config.toml
num_attention_heads = 3
rope_fraction = 1.0
init = "normal"
weight_decay = 0.0039
lr_head = 0.0149
batch_tokens = 32768
max_steps = 15430
Each number is 128 + 24 x the weight over the matrix's rms, rounded and kept within 0 to 255. Layers, rows and columns count from 0. Numbers have three digits each.

# gate: layer 6 MLP gate, 512x192, rms 0.325, rows 506-511, columns 64-127
# up: layer 6 MLP up, 512x192, rms 0.339, rows 506-511, columns 64-127
# down: layer 6 MLP down (transposed), 512x192, rms 0.119, rows 506-511, columns 64-127
gate506:120161108082104110156154104155151132119129146148147105128103161078142133124124130103109114110149120107139117074088144098153112174120157106133119117128141134120100148125109135122157143107116130
up506:129116125146170089103110091124098155135147132154141065112115168121136124124095109080158139116096099110126118128095154143146140153149138117130100101154115183115146098154109147147131165126117087
down506:145130131099125116084132102118122138117142100151107119141120121109114150107100156119120114138139114119188096164111142162152092163165127108164121132179179130141148070137160153159155121122127157
gate507:145140125124141154085080084103137117113105161134134143133097132092116153140126114133131091186091131109138092110136114122144125133096118104161122149146079121098154128126115140127168142171109174
up507:102164153161131123134098163153151064120098147139195180119126148191128136146138099135148096095168151150144139083116166132142106130068131125122072142097094112113131121113121142130155137098122142
down507:136152180135123148139142151095140109104145129150133133112094105113145068111092140177120141117127115146159089161144152162140154110111106091103165109124167109141122114117172123142130101075108139
gate508:093132115094099099144105090185161124110156120126145133107146103166155158151169138118183122106097148132106121111115160131145085158123133097121156136148095141116113115120160109091119107134116144
up508:117084151188113146064131137083113136162092166126164116126112100130123123075139092121132128156118167133152119108154101088173143140127130130127121107096188130116111134081132112098147106132070132
down508:123117119155128089128183149090134102138122148114136082160114125152112111118156133143151145146094142168117126132158132185103110125143119109112136108084161149116138108151107135080105120140114113
gate509:137147129140163131117113136125156103132119099139149094134112197109129136133112142100107133132102140088174142129133105157133179131120128121128119116143126098118163147124128182153143122157161131
up509:100120132102120152162099169095107098109149126140151121089130093119147123188130108144163099141161131162147082127104126087107098132172107069139122080133121103087109133148120133169080142114073130
down509:111150175128129111145141138122114107139140097126101137150107092135122114121124160126128121144127155154160114139113093190117119137085117112123156155159123158105126191132123164110147143136122164
gate510:120131136140125072132130159102120155116150157134125076184198123083100188087141105083138166146095175150128142153149125144163133161086146170116110159083094145127151110125105082131163136179117154
up510:127141142132107119132114135132138132098169125113172160117091122135100109127144130118109135140126085159116139166133110117112139107148140127115150136117106124083125091159120125121096123165122109
down510:081152163148154129169105142157129126123143124101135121132160108111134144127137139153138152075139137112119176091119126145143138112156162113108085116109113106113146123124143111161110162148156135
gate511:123156123138099121133122143064134178161169133146129088121120123112172164181128129187146117125157120123145104143109097109181107133151126151143154153148129176154135127132141125127124121142147142
up511:105115159135142138144138096172167127162109118123149156158142115092140097138096143120137088139132092131154133120134202112153112135167111110150135099127125121135111145093142148122149115113117133
down511:150136093116137147129149136112156129137119159158103146115120131143086183155142129141108122156128114136126101165111104149129120082071138174137116124088148102118122130136170132115135128118122148